From a checkpoint of a small transformer trained on Wikipedia.
Size: width 128, 4 heads of 64, MLP 320 GeGLU, vocabulary 8192.
Architecture: LayerNorm before each block, learned positions.
Training: a variant of SOAP for these matrices, 3512 steps.
Each number is 128 + 24 x the weight over the matrix's rms, rounded and kept within 0 to 255. Layers, rows and columns count from 0. Numbers have three digits each.

# up: layer 3 MLP up, 320x128, rms 0.0678, rows 112-146, columns 0-127
# down: layer 3 MLP down (transposed), 320x128, rms 0.071, rows 112-146, columns 0-127
# gate: layer 3 MLP gate, 320x128, rms 0.0741, rows 113-147, columns 0-127
up112:097113155132109126146157127126132106109147130144118092117103142131104150158117127130123126121114122104163083135115125132129129119151127120156094156119141120147145131165174131150147120129120155161130156115091166133168149131110095153178115117166096067115127103139154133118114147162082111134117114127107160089119119089090086122116134125126124086155180146107156184125109148146153116154125
down112:135098149068133143127089114125131144143150122122087118121122127138142167147103106089130178141162140137127124156138141142123107125150144132122127113154108129134162150147123114135146165119113134106160182136093120127148097142117163147110144128117114130129123101106143094163149130084136097158149117157123147108124138136122106117141161151125160132139152139129102110142132111128123146135135
gate113:142136133147151145096136133114112179087146097155144114145143115128148146095124127157121056128158138151144112130088105114118137144153166164124149126163140096082105138127127138102096151104145151100110072142107115117122158131144158115164121138112123111143130103125135056094118111127137135110147104131147113079120146089107168134123105141124099118109138135116171200140164146156098158106135
up113:102116133152124144075137061125136162098106131147136103134141142148126152150122136134097101124161101103161126069104178169114178117112117156117095140135121141103126152132116126120125150108132125149110128090101159120130152154115133137185173137158115120108172132143119144116136088129135122129133149100123032162149132141113065104130129182125099167101130106142118102148167094180121115103099
down113:160153101128116159054129121123067114136165138171100128113126130142164113139103152109131185131158124141110118138125150099128072116125122132113108119114069166156121163163105116101133129158128113129101110097125091102145072101163097103163126139152084127149110101074124138122101123148142155106136150118104105132147169119145105127107169109183101148143109112174144106135145142137133106126144
gate114:116137161122183124150128118162139112087116170095129144080120150140117164176122111156104116070128180135146126114122124110095100110094129140120126149106113140116108117122116149108157077130107073137142153107164116105116118148110098163140165138152109171125185137138115137200130126106106166117157106120127153173079123123094099161138182132125134130094118128170110096130176146105132102114139
up114:149129102108111138104131133123188102152138160166166155177134155135127166164134140156097168145110158114144123147083099101114146161136146106115135110128126143118137139172130147141142095184106142076101097159143100154119137117133119161129124128113135139148162136134135141157117071111144103109117147147112104165137074111126127131143118133122124141115141123096127136100154128096166089112126
down114:085164108134131121140113118081101103105163121142152156128096099111131132132136109109163181129116105137114143115135132136145111144131077134106152099130089097123129155088135145150090103142114118120124177125149129123137101140088159125114131139131153099102046160131106142118133126151113096132103163128134077082192164160128107113089108112186107115137133124154126104174109122119137137152112
gate115:113155143118155120149178117127113130130147125139123100116138080153114153119130135119127114147107161170117136102151132114159137131113122131135114144153118152153157138093115124132113119090148134128145143120110130122150144143128140121129158165142138136150088149120155138088120147106144144121121121093129120152129136140104126130126169136132139123135120122154114125133125119121116121090141
up115:165136134139121127089159145130135120129147122124126139127151120123098094139143113129141126140140097124135144115111127140137136139123140121168121122118126152147119130151104130119149139110118129141136155138162133128121135129134094138133133111119104131118100102164148154134103093110144115102119134134122117148131147145124129117136101119121108151100145118138126132150139146102122124115124
down115:164144132115144116111137160137149147120126121114122152112097098103162135143139140133119119152134112135146137138125127141138131151119128099137146120124122142143144123131128131128127136111145134141123140150103138121147143124143105120094120118136146149106122121097144135116126117152112130120131127115129130149129145129147116124147124122141118154113140125107143139150155133077117112115140
gate116:145130156121167132143144140093132138166075171129146121106128131115147112135145145123108115128148139140095200141128155091152149124069192157133123124063125141129110130158114128132094110112112144113099131135099112125153141113138148138120114086145119119135160127119101137109095111139111096095096118121121117145129146132129137133151138122167083130128160141159080122097117088125099138118097
up116:138119086163125130130120126150141122119180129141089081141105137104125110097125140117156090127136131123151111127081111114146129143149157127122149116167145076103142124179125092119161131107126114102131112132119120120161111127115138138135150115119119148107116113104118134134140088127108080126097144121110126146127115121154123093131109186099118173096114143131129138159094111144099112141126
down116:125099085123146083146096109114171136152155172125092101135126138114122130092164124140119115113131109129144165165114102186132182138122136133120167129120115126155111161180159077120145171130084171130141083158105110138149098127124131155138125111117111138097160136143163128125165099144125099145161104119125145168117154134158138100142130130146141129118155144131126115151178142121122093140124
gate117:114132166115148106100174133140182107135135111132130131139087121115147152140082129112119110152120113180129129126115126094167120134110154121113079096116145087169129105147116102132121085092098146154156132126121146156113121124110137145125140167156100101142144132148152136127130120088102136123160111113087146109184133106127175136152126138148152110121150145163122131091127125110091132128131
up117:119127126117109122104118140147116107146168114125123164094127148129133126128156168159101174124133105126141119143118134135123102131115163116134113146119130136150109110136143143081143107099126151123106140086093107159136139145145113122144117110108134173144142092120130119150184187143131145143111099091137112122129084148093117153117111115144126098133145117121151111111168150135146150108112
down117:122133113119126084144118136143138113135133145154137089113140122096132082092165127114147150088106111100113124123106118111119129131125141127162093135105108121111164129120126158107120064116137165132113128089176172131124173118128103111149126121124117108144117101131128121121133158119171132127125117133064114112125119101172095114087081179177150140170130100117107118099149109102138103105117
gate118:158111156097113134133097119139140145101109127125103115108134096159139103127097155121094130099103132121111131169130152188141166103175114134151124131144091109135156121124105072130125144105152117103130113139110126136091122122172126142141110161096086143119161098143150140131163099153099104116132093155083128160097134128129102122118136130122114109147145111120120133098119113139099160138140
up118:123109147111114140132114113096119123116127147174117122116140134180137085166161118132084128133176147126154093109146174106098136113105142140114113148144101130115122104095128087131158103111135131110085114185108166144148116187128123118137105106128140152159158130144135107148122108143117182172081129094137153057123103131120121145096147155113120106139110129094114134142152131150157119145086
down118:090156083133134128100098128166140125155139058108116137131108144101141157110140119091145145087172135142131120139142153112112154141133133124122082123123102126115099082151153116099116125068129119125114127117132148087148118100131131144107140128168114130137150173075123168116127156134139113097100123150124130077157122111123103125130141131097166137121089125132116107104125123121143114171134
gate119:101144093165143113135159110135113134147151110117141139154111177118109123104126150147086114113094095142124156178121135150094094109153163117148172142126117085153099120115133093117120135133089104092191075110129101119137096104130070149132163118120121125091141109116195112095109100135092161101126087122111108133134128144126153142128124153117110147127153105141132131169115107176116118136144
up119:101150131149150121145116127124141123106101127136124132139113112106121126133126101130098145114103096113159105106180169112125094101138116116126153136096123111111093058132133177112148087120112186135108115134125161112146121123089125104102121126148159112128090123141126153128057166123078111124149107158103142114114142130100175124115141147125140126097140158125130125117148157115110124169119
down119:131151144141138150123128149144165165125140132147151141111129160111118131139098102116141120097118087136135086104180172096129107145136157110122091139072160115086161113117167115146153130116197184104120128136122145135127146133134167084142113135137139145123093130127161139118101105157076119133099112135160121101104107119140174148108131160162108134160158171141052150147109095104109129129151
gate120:142118153158169164111110183117094143128151132107117111123133174152144106141109128138151105096112131133133076173133122136119091133130173132111115113107072156151138187171164109110127090121107101116104066122149127149093111172103139139104131057112141113113128121119139125120130115122181131078112100163101114145099105122119131131075137114124123107157139149186147142105197159176105216106152
up120:139103104113124088107109130097165105098093142086158137098162088126097147060108128127162090128152103111173117118119112124137178122168156085154141137102157128118127134169134111110151084141123109116123147120095128139128173130117161189103111147137144113142128086129108169134143112114118134117079119115171111142115142116125149136115121174132145147101161093106149167145125150129095144155101
down120:164127090133119126102127149096143108158144145183067179105179117126146096128124097141155150155111159126115133084147173110103143124162149123180101150129112137108125111115135173142117084109108148126118145140141167150106146111134101155144118140141114128162175085127133157150130140104155174119143161103100139098137148171159096153102154129141145087134149077146129095098138135116122168103212
gate121:104125123138118128153164169122103140116128105141154106136118132129154148100076155134137125091148130148121131156161156152124098108119144161151144076152115124145148173063102115124169125138071169137150152139129122159129140139129112115112129154130112109133127147132169075190146149149105163153124106112132120057175190148093141119113153167111182133173118126148090074097083115144144096114126
up121:176155125068134070102116123127116116119138122121095115124076114108152112155135073125097114146110147101141105126105181079122104094134089080104037151151154118120133125188157122156194097092147121128112147181140162145156134131169144127141139092140126148133150138119097144143123092114156081142186147110112098140158095111143110141140166102141126145103157159137148128157153143115116156143142
down121:115107152088138067098118140090153094085118102117103089139144128105153127124141090144114090125070071123127161090099144130118133097161138162114091177113151165076098122147136149142180111111126131153099144170184103109112121105107116096071129134087136134119127115121132140082103157112121101095128128114197144162158108139152102135182132090091140151090157145160150133150111177138143161168102
gate122:159126127126102142082116087136128140156142130122078132111150153140161144169108095141141137091133124094129080145153169148144133136114127118148148126142156133117122139117159116093168122166084125129131134153081137118145118168101123125138118125104122120106107097147147096134104122108128108099111144152145093091132117170115148189136097136108114119192135102160073142098171154109133114134104
up122:145146156124133155082169139134151131155125121147185125083120090135149134065170124142096108098156092128127145111092124109129098106125142192136119130136137141088091105077112085181135123098093132082139098150121112174121122126153135139138140151141134122132111115146141108104137109136130190135131120094134134157107126129109110103156134162113107105170107152105084125127158116183136103152150
down122:166104125110092138132108131130125100150169153091147133088157154118134132085166113128121142157144133124158147117091186100131157094177094104112130119132136191087131134108103103156125140127107104064134091163086165141110147120155102115114153138082132139101101145109124126173181124106093151120162164106148067104146140153139088127160161151135115162143112107118124116166142151106104132145122
gate123:144156125159144123118147129148142122155132083129104120140128130146121156134125131158142129104134112128086121144117113135124109185100142115085115125130144091145151124107130145131138124123127142109142151103111110110165144141151084124107151149116129114101084125130075113136124120119151106152126133124131135086130154192097154161153126173140130127145123112093155072103137101138159104112125
up123:108123129111122143110150159131094115156131189104083115104100120097090127151134110071137139132133110122132134104164117107156120149107143150118118132163095134103143144117135097162125080124141132141146108130128142156105149125139081099118117141118129175110154152130140160117137151172123119150080123131120110157147107133115107098141166082149141127104149110145109167094132083166091142134121
down123:113079147102118129151109147108142151151137180109150139104156103101129142092140118147111133142144082085134161133119129123120120155146090135141206104148129117120125141144160129087149077142098144111117179092134150148165139142095118162128122126138120112159169141128130143130115078070127128096138117152136132111109114100134086100165158117112149129102113142155137149170106117100096125095142
gate124:166132153101123139127166158096093129100191112116145134119136114109124116146110103116124150138127117128125149116121140138147114116121130135126123143131127164118151129118109159119115095095080171093088147124107166103159153111164146140082116135106146123126122101125129171086141126123121113150126110131133147137156079137101149100103119160071131106159119120121099129088167185151096139118124
up124:111138108112142159121122092173117125153154073109164105068150144159150096172149081121124178134110144128121107129131121135094185107136105121129134138132129158113084114111150083100169111115162098119137145126082123105105143129131099103151147117131137127140139119140138142133107112149137133080102151109161147114173126141159157117093167146104143118120166103112122134139138137082171152152106
down124:131134130137075116152155138136153175150111131091107162109161184128142114121127110140136093116196118072150093142126108115093142133123075122146119119104130142113129131144124120095107112128134101128103110133136138118168090101094113123159162119106143146104148124136116153128114144119130149109117124130152168131091156139135138117110132131144116071165135130160079103128112146116120131156127
gate125:122124110152138133098143107133135118085161110175157122117150124126134097133086125118136138127112130137127150128114101091143148125130125121148143142114142146117148127085121130127181107089125106104133194110127095093119124137144101176146118129119139168107111120102105148188133124107159196149142150168063143160105194112131147121140122143154083142078155144155115117164125169116133122098229
up125:118070144140096114124147186078158116107084170129120151139120152116187124134114080178125146149162126135164145164116118112142115125100121141136085074139099091108147129116117155116139122133085196090097113127128094145086128117137079096144165109156130141130177143119133104110116105084157150127150144128134128135130142133126099141103100145128100160136090137150103103130114173177144121153102
down125:115169125109105047156082113131161114146093118095127122109128106109179130124119136148161156150123125149116127133117135123124141085153130121120136161185079096117127141145131154131096114109134172120118075078117138139114107114098150145126150102153166117151195102094088154124130156090157100093146133165137123120144136140111123161120090119090127118129137112118115101133107087149151127128140
gate126:132092120107122146117133128134113149101138111183127147077117115088110122132159130199160120144144094148146147142180133136135119121141126111125114128111160131117133156104123135158070158154137166103157096129140127151159112108125065133090170151135119154103126120130163154144171121087158094117110064146148158113111134086134161137155111154155100134135134153128135109151077182130139103094125
up126:125119161116132141162130111128089091163113141081104145135123146104102167155111093108114119139123116106164104132096131122120135105153093108127162099119109099155114146111115147161061127115141146135121117144121110124192071133156093150102144113141160155121133148119127099115148153124146086143160096085122147161114148113114128104045115131149150152182120159177145106165115116164158134086108
down126:103140133130153140107117120122118144165098128143119133134083132083101132166126080099118135148150121124129144137128139126127111105127114155099060084124100105184150130110120115099076181122133130219075149147170144108157114173106130147112171108170145121128125132113137132118121137141112106095132131072141152135142112144114143061120113158170116113144103165146197138133142121143110117144121
gate127:122148134145098098122136143126148098095094128125154135130133119125144135104137098123132103133180093122152119174129107141136122082081150088105119197145075144137138120086114121116114146161135127155146127135126130135108150133117104151147128144155109165102152138120116116141134149142143153123101145133116155113103151098142156113147143146136160144132117149120165143143129102157133166154128
up127:159112128130120085115130107127114106170129141093096156118150090118077110159108088138151113153157131137132130130145115109154164101117131123098126133146136116123107171086159099127136155111140141128143144153095159122153133114172121144147082103136128130073084104117133112114134099139129101147118141117148133130101151119144106150099114136084145131166122135133134116110145143123092139121103
down127:137116125100131118109086112098123139166141109119101155118100137107174132102137117155082150153150112143125152144105143111126158097117114136118124142168144082108154108098128176079086150133165085153112127118142102103139127120125173117122129137126197144131113120118095129117139153119125126108130137098130115141146090108109149117143101130126145142118116112121123115155141098114149126117119
gate128:136114172097139094113137125126088113132126113104166165117146100115118068109125119105135128133171119138121135155116102143161076136056133170103113087114115103114151170131118175164169136120126178102163141085127124151155126146154129145175164114137063135130099133093159116114150158117149092129118123127116091092104058102117101147129158157116133133124161122141119137127125147164140149078171
up128:151085157192076146125108095112100117151133132178098125153113133108109110105119098103155131129114126133125136157097094117070173115118134116146144115118124087117109111141100101126129064134124141094125095109115118172174103103110134104135096100091183148104144158135100128114107144121102167090114132175144107168153145117119085116149126096191112123128075110155130141160126217154125140137147
down128:135122116119127142126133109154119088185118117114134100151164134109092111113111139121145162126157123170172115147102075131112183137172122148114164164151140160125067130163102156182134200178143111119110120138099128134106119132098156184104103161102101132067108153179107118151123113125121118112190108131190152097096126059110100134094126141125133109096109141171092145088161146140125123141119
gate129:119110120177143153140173173095120175082095138135117104140124124128165097144132143185109097151169145125131069161149121151081135117109133131108141168140108156116145182153157171122110127152129129098119106125081137114132149135100175169160120137104138147155140098130145101119180115176161153115078088138159094107111128164167116156140133142132113113089138095134103139084132143151118133075108
up129:146145102147093149117111098164086154119180183165103188137152111120088099179124109139150122148185169123140161147110142139151135175115147116137130128146139159137138152129113134128124167190167148124154144106141105110157135085107099124098097187130157127102114140114109178089152124108133102102172137128119123145122104153076141103116112098132078085120055125091103083094121115065093131155123
down129:104106086125140169138085127116131117169158147129122142120129145129103113081126126136112175109098106112160113144126125118117171127162099101158109110106167114068069089187094126125165143130099114110072115124164077124130130147158121171131141110134118091140107184109096132134127109126130164127127138162099147162113139115081158141169138123156123111145165129116160126110107156105115105171084
gate130:144128128145175181137127135179136125196158157186117171123140113137103125131118130120164121177143114170110150100149127129156151138113157129151087084154115143091113118109142116095089141096202140098113129092141123119106104106135098098120118131151112163095110122130110124147139118126149154100122103177105089127120164107126146126128082117149083080137137153129122109115138137154112119122126
up130:161100165132117206157133133150104118157153163095119143101141115140072172122115085173107171122152150107115101126123119137101145175139122123095104130140143149130076109135078139145095114088144139131136155092110129114145096103171102220142164083130141119070127133165146101138122122129123088126113116119184129161120132114091157155129105144127114113148129160158141167157131113120107119113090
down130:123137150076157140147121132124160144107122071116116123163053164130165104154175104117144105140094157130124121145155137083131139117110109125165143126112109084114128105136140149126148172116100132151115144116137185144140108132116125096153129130141157120125091189138129131123123149133164177122129138141141113145176160099120095125163149138159155156115126159150153112146133144147149105108118
gate131:155093133153145092129136128108120114147155143135108112149138142076144155156091078151120142131115138134134158136197161117129182111156156157122123088128111139139140083175144156100167130117141104108130172148089130149157103106134168143125131142115112141107155143119149133133112099129114105121152131146132146121076152164152118145130106108109095103122097131120125166140143142116098112133115
up131:112138147109107149101138141147115153126147095152094157139131148142148133095134177121090109123139125138147102133118105128109086162092139129114117115119124116133071151116144095074123110098100098144117113150139073155127143130139165154164152121102127127147118102136150095117134102142127148146103117156132075124168139098127088122148099108119123186104145088129111092119119063145113087115109
down131:132115118162146088113100109126115123149161152094098129165149169098125107146104097119169146106122145134125160121176127153119160087106168163135103127157128089088134109128146133122124173110147096111138125126125130122112156103123139162072134132126108163109149131112102126157143139095081164077161124132108159126153082111135170096154117128149120101089084149129136136102145142140109135118150
gate132:118130144109176101154142141141155099117128180113158104104153128134174162157132138134135141094102137126133130140167129151161142126100129092129133124125134128157143113165118171129138123114134103152099178109150136114153144129175077154096161160164113100127137138120159157089127130115140122126121140130102117138108122123137115121099080102107107135141121121134130160121130106140100151131173
up132:111143129100107152137100160131167128138112142131064150128126098148119143126135127105128094112088168118115126126122148156113138137160143104085134146124114127165155110104105127099107144121138142121144124110121132140178121092128089134130112120166153106134145118120132108149122080137155132124097149100136130175083122182123074160138148083164111127078127151137081111120107157127126119138129
down132:083111112128158153144080108168170123134150129135140131138155128127132116132129096104101136127128133145096129160134126126148152147101117150109160126125152114123118129158102133102124130112141102109126118098184133074117053140100141110146102087124159134082131139138149150159147152148149110121184129130135161187138139135101142151142144118124141124099113120148132166153117120097133116108162
gate133:125138135154144189132141134164124156120139140133162098096113150138116134105142119121101151132105145138132124155141118101135168133157144138150129167122155157129105119104110112093127156124170152101085114149121132106146118132139110137120057136113167088096117144139131139106104161137130145138143143107156126168102137124115142113114156133097140137149131106110154137120137170161120179120132
up133:108155150081115177127129141136145126132120103119107132115137108108131139154133146139130131164128103146123164141128141123107115134098138138086091111130114137113111117137155100124138110171138140133098173167153170153100100128084105090135164100102149113137161074147140155157103121124103122152136118103135154130123099133130157101135111131122152125152120089140138141118129118127152113158145
down133:136139099145150134113102146108108128141141143138122148104156164162142088087104138137137117135143125139068172063115136152164096161079137137104120157095159131068147119136114105144153164103162146110122132118096136156100106101124158142079107113151120111155120094135106119123124117117091086148164145109118116139129144156145140096114110116104141137135103131157098114120167117117135126142108
gate134:138104117113121123141112152112111164132117124140151098154141133148132107138133148152142139109135162118109095153130108161114119139164153134150131136153114105120113140111107110090163207106122120130131159128161137130107139121117108129109103125146145142141130113129156163139116155124134117116104112124117106114124111169101150149114140137160092135130123108113166130154081163144117126139174
up134:169130172136112157147141157115111130163135157127116113140133115125104151144119136126129154116133132155140113115102132136136131113116167077156145146152101157141140092158167149110096133160152149120100088149097201125148152171127142147099094118096120095151136150113130138125144120155123169153087144091148147108148139107102125114101095090164115102141122141111116127163124118162115130145139
down134:111117154103133137121158133150131128148136134128113189126100148148130132148106135123131096122130146078112124115135139118069119129163088129171154151121136097142134110154167117093145099154131164125126127130164143147133155124087136095107117119152132096149118149091118138144087130105119121091149121104134165126138134103137112134079122076116117128135086152130132152119115151150105125137140
gate135:138111118112144139128109146122142141113073145102124117103131100145124153131153128098111116117139153106075155127073112114133104085179115157120151143124132131173134115137105128127135124112139118098114155143151166082120128136145077106072116122097121170147112148088142115114114092098164163144093159131112168120134118146115153123166152164142147109152139120135124161147140137135127124133133
up135:100142104138102153166142115168056127131146119159137110129110177149093137126160133117125148131168096102134155142150129139133083138125148122127100136164150124149107144138130135114141128144143099134150155184156093177152108148087158140108137064099098125149120134164104105082138151132155157153128125120135139121154113119165141131105103146105169131084137121091107092109135133133162135151144
down135:158146125096130137146144138108162128143077104154119146132120119115110160161149124146166116125115123116189122133126096146120165116124125118104145098157124126164166128158141115129103136123126132140114138117097144147103139172069104117096146077137108158120164078126086155130144105127113152088115093162144138121132092119142136120108150134089152135140113133181148141158150118148145125163124
gate136:137143170150137156159121125140132176101158158161133095096122067117104104119142128131087089074051114065088117122135146146120081128152092164097111149104163114142121154118106097134127113136112117078121172123173128125136153120145114087095185112149082127152154127120137156112094050128121119156120115144140183158101132151078155156142134136109104138153101180145123205120129087088138140114123
up136:184160149093112112111080114141091126129124114135153106145127164058135182130105098138125208106153127110144126124130081101107096105142132160163072114120167127151100116128094141161109118128094147122136169159103132109089156103143136148152183132140170122118132139119133144126154106110118087118151138149138157141138109110162135106169190146138094177131142101129092076179114149130120112149125
down136:164190143103096150089149087102096114104170090150140142138125106126125111142180116123149146151086127125145105132127159123148110107123087130125146132138160163110125094123118148177117136140141123128141160147112154135077148113204140120121127116079139175122116123127152105160122128172120147161122178117137133094120119135160135149157144158100146140147141085118105096102138092107118106118132
gate137:173111127118074099123139113136141170127149114151119122112114117102143093107135101104155038134105121147133086151104122080084105141120156124168114154150129141102123143119125099172104115139155151133115112098172093139133125157154100103131114132163112113072113075157134135172140107166089134170127095143101142096157131104150142099146133150137131106111152134142118156138124147124142136145077
up137:143110144175104152146129182140099133109135131148143120130146141130173149093116124131137130142122125131091108110124127081137124104128140129092124137151111176108139152158120144155106157112138106105101166108115095106146133137074131131140142121163113115101106128133118104129135072118133124132131132100119115125123130136173127110118148142120141130143091131150107112156123114123104103138138
down137:153144112114141144122149132117151081134109158133132146137133129136110147158153119131132105103160144111129129126135133174107125096115130109119148102145144140104115122147158131165136128140145169151128121114101104188141158141121140118124113125113135108131179162138137179139100168171080122086126133161172119148155111120138136119117154117126127109074139179145102123150163156152120160152123
gate138:120135120139147139137179092114132128133140158161134127121170139090134164115145127209101089114092145112105150137185156108144125124080127105156173100140129123097103128135166133130170129114097142150134138130053122119145072142141150121166102122115084116078057098130074083158160148161123118107094127101143108136150115115153123115184132158139124132143137158153130159147122156115173110136135
up138:116152168101126107136104146161126163098135096099131128139100136138163156103138119142107150143123133144159108164113118106130105160127128150113119135092116110122160115141086123127098110148143135085147088149171101116099141135141154116082134164121155131116173178105103087114113137105165169171156154158132178170142106120159126169147165124112157116168083153151128139141138134165119126131158
down138:123091139107128124141120123134107151106135105078132109154164145116144133123101124107109118093144138143076125157128157133106118096100103141107140105112122085103150089164164183061140107170117152174151076104158158129088133148109117130128132080114133123158161146082133108154126161110101152112173139121099137147120108117125123084086121115133130111143138156118128114164145099128129169121136
gate139:137116150115145083098118104161092133121085116090136099125117181121122141120087123154119145135133095143128137183136148137143133076077155133112132133163116120093107166133103119090089124141124098127117163148134123146089102182081126128102125130130109116113153159139096135175161094146107146138167122125138148102148139141127144150151154139102123103182160149129144076135154130154155113122131
up139:137114134132082083118149148183131110142107101088148074130128143138140177099100148120122123186164109142121117135111108145081144125129115130132109123083084117124135122132118125115113102139135110119099140131156127153140164113116109118147186150093171172138165158143066116142118102141147154116171117163116089146138148140138114142095144129144120148084138131100096168129143102107101111148108
down139:121139152137127110134103137126139127112137122100145125129093141070112117175141126145117155118129125149111149079122142122124099165143152163166127123077185148133125140117140115125108143125145092078114158138113188137124171106119132145106127161139133114147122117105137089142138131107112110138163106101144103104121145113139080154171130142180120126143116112083157125166161138146133122091132
gate140:130129144118151133083125141122160112179151110112084120104139160090124126130101152132093118149091119142118116124145093135108137131109145090139163129179128115177130111106124136114127107162151120126091100144161127106126131163152136149077156133065167127143115117121145132111132125133125122146095125159125103118121127123114126182150121123122106077155149145126132118141157149137130074177119
up140:171137112147142135152129109159135169135070133138145144157121177092134080113126075136117124102135090161093142157125122098120114124104148096161130102136121117130125118150110150141098154117130112122104056144118097110108117134167128123144144140147140132141094147113157146135129081135128102152129139109137122139135109146118116135166138121081152133105118146110136119140156141136105093138140
down140:149113115139147131142102142125121153136107138135125142175138120145116115178119115097136159102122083150124127147142146123113127126151159138137071084086131085097126109127118158133100150129104148119130126140139120146080165109149142080112140148140105143156152111119121138122127132098142119146078123116120160163130073174130142109082147090099108141099131060119152122131128125105119101115170
gate141:144129122120123134146142149099167150091139112162177154126122127121111152109175108151140131134090075121147137149120194143119113133126118144094170108120153145131163102115127139171116091127124107118139101154126152123103137167127088066108136095092145151116147101164160094147139110135128137084114134148118134101095149126157104130126129173149122120128134128127136143096139102130126107130127
up141:135121174104113132124103137089114109158135133123131141095107132132109151145142201156104135144124148114124125137086133121126112142147123142148131141158119115144087146151166144154130078104130124119159132133179137165112140113142163176134116138128136145127147164154094166087153142133165121101110159116107088085175142164174152106100120155160149109116167096105136078124078108114083145137088
down141:111085193113153156142119112145117110107079144096122188083152140110141137151118105088138111138109154119093135153126125126106133128126133140128121145111096117146107126137102113120133110181147152128103131137133177152106147103145142151163165130120149146138145146093159106127094132161156114151131137135112127146155146082115139080104093105146135145106157111177134177131142111099123121117128
gate142:071128106144116122106181162126148084144086115113149117191122134092114177156115079134137145112146146116106156182105156134141179106127141160102124108148101147116112197142130167124119095139110147137124177090104140117151136111127103150131087104136123130144168152138180141165126098142116135121121161140124097120117132137077099135130111147133160129146094134115116126129117135102114143117117
up142:131140182127137110141146135134119136145146140161143088133106131117105095124119131150110118151140130101093158103127134126154103123128105113152136123135146125107116116136125137098113134105146139123117145119101122109139137083110166138091126111116135137108118112180148129125108134132085129089125134140137139133126116138057128083175126113155115119166156158151105110128147136109156107163170
down142:126139136118142134113156174150130154154121139175112141103143117161136140091104119168122135094121150127128124128147070139102123149106054131142127149109164129119136144122151117098149150212155158110128141128178131124138099158135136090116121100164102143163109150118094152115123152132123136130125129146144149139147095124104111115110108089112142122141113127166146116134111083147128120145144
gate143:098136127130148084106074137122130122105167141123155167089103148165130144155134121119144094140165120101116158121116109110126143170167135111099159089132125111120094160151130162165133118106112144174143161110119126125121105140098120098134131178144120109151115110126120114161159143103122143106129147140130102088091158120133115150090118162123137165093095127110110095146142159126125113098143
up143:100138133121123167182153138121145119110147159109142156141151108150126079107108101124104147163140182101154096167115086098104115111138121165102132149085094108174123131150141127096163081165111129104156123101136118142160090133145102119140106144126110158158123097145145118118147122089140125121140142131119119101154112123127155129143137167131154087136120137103134077086118166125129128112132
down143:127097115094149128124135104153107135093107132152136124131135130163157136158110120104140107124123118112109152167072150127151096143092140145074160113130141119150117175120126142114162141149119135107148102156132112174089126159081099130113108135125142150185114066133138136115123117148153129156150120132144094097147097117104133161148138137127111137180127124135118130107142150142112146071112
gate144:123114143173161150155133074134113115164094128117102157078117141160100122135110131138127176118143095098115147129136134098127158116155120115074194128128142090184122101132122171081152108140079094101103154148149120118116119160137153165112148071129103147163122158157097140119111099145118086138084142133112135132114144180155131139139133144135154137151169140122123134094113123099119116129097
up144:159150133109126126168117126164126129160128093115157104150124064111137142074108104139126098182144132101122138112115111183161162147131104119123139119159119117127107107147125120106107147096172095135138114121067166126176145143081132102137141091118098122122131116112139119115141106169138136105099176118128171119122132139134085182130175125173122079117173163102151159099134135124137134130130
down144:110105124185145147163142159152117112125124085147120140154138141126135129101172163165095100133152125112154145108101147154096172138122139140143098127102142186089092128104135124076107109137113171128131110106122144099111098060092137136154140163121117099073136158135143116097125131095120106122102093109159197098111107128131143095109114126141111161129112124176106133113153140127154118112122
gate145:143151165095160114102140122123166140126123121117116134142111100127121137152141166121143125144141120105148112139115087143108166182075136147086136109124132115106128137159089117130109119103116150082115125107151140131137128179098131129146148149102091119095156125094104110125112140127080129107128130165115111109133083116142139115135117142113120149160148146148141130100159123155112159174111
up145:124135134124126139153121164131105104132085142132175130110149090093150116097117133155084077132125128120117140144142123119131105113143133137144133157131158170146131118136139108100096145102161098145159138178102173116144126104133143129132087110095138151118114113129143116101161129121133128123119158114161091168111128111151106144144134135105162144130130167150135121143090122118106099097146
down145:146099099089110115148131137061133102138146142153105076160144118145152161164141106056142121145111121126137151129110139152152136132120115166087128152127140111112123154165142093163101150097101118153107064101104130164162120135095160143129121133109079119115140114130136127112125127145140107131159126159147135103157153074103182139146124121117135106118145149127116109159122173150145128148108
gate146:088127125119117138081123132132132154109131111149128120112169151103122128151116122156149136139136145170150124122123082137099131130163155149128162120109103167129124153136076152146098107154118121103092120096133132153133137130147092139097147144113147137118132135140102131136135103107153140107163103109127131084130138152060158126147108109114144120129122080107120166129173112174149111128149
up146:150139167126125154119109129117115124122141090130131132104130174164125142170158131084124173073132098134175156116108149113124132147152134143115122147145127103134138153154105155104110138152129116111135119128089152140130135093144099120136131128119144154146146147087081146110079110147093135134129124110169109134147101153121124147133135139119107122059146149147116161140113163161146131116098
down146:119129102146144150142215156119134138172156147154150121151161126112155096147129138143160101136125108125147128116136149123148157148133138136120140139125106127173151116164116133117100104193102173135121150127153119116139110139153154159142146155153126127100178175140127167080127139124138120113164127132122132130090121144131129129120156130140137123193092109150118132160120115135107154116153
gate147:161175122123097137158125108112111134151121143146164096089138132110129126133143101113155123152103115079131142114165129115118116094117130148134133135156151088141119138115101102146131168148088106084110145096139151148153137125134129144093211100152179090108146126122134159094125153103173146130155108120117121116132111095153144149118155162109165147121162140165088100158133133133134128106110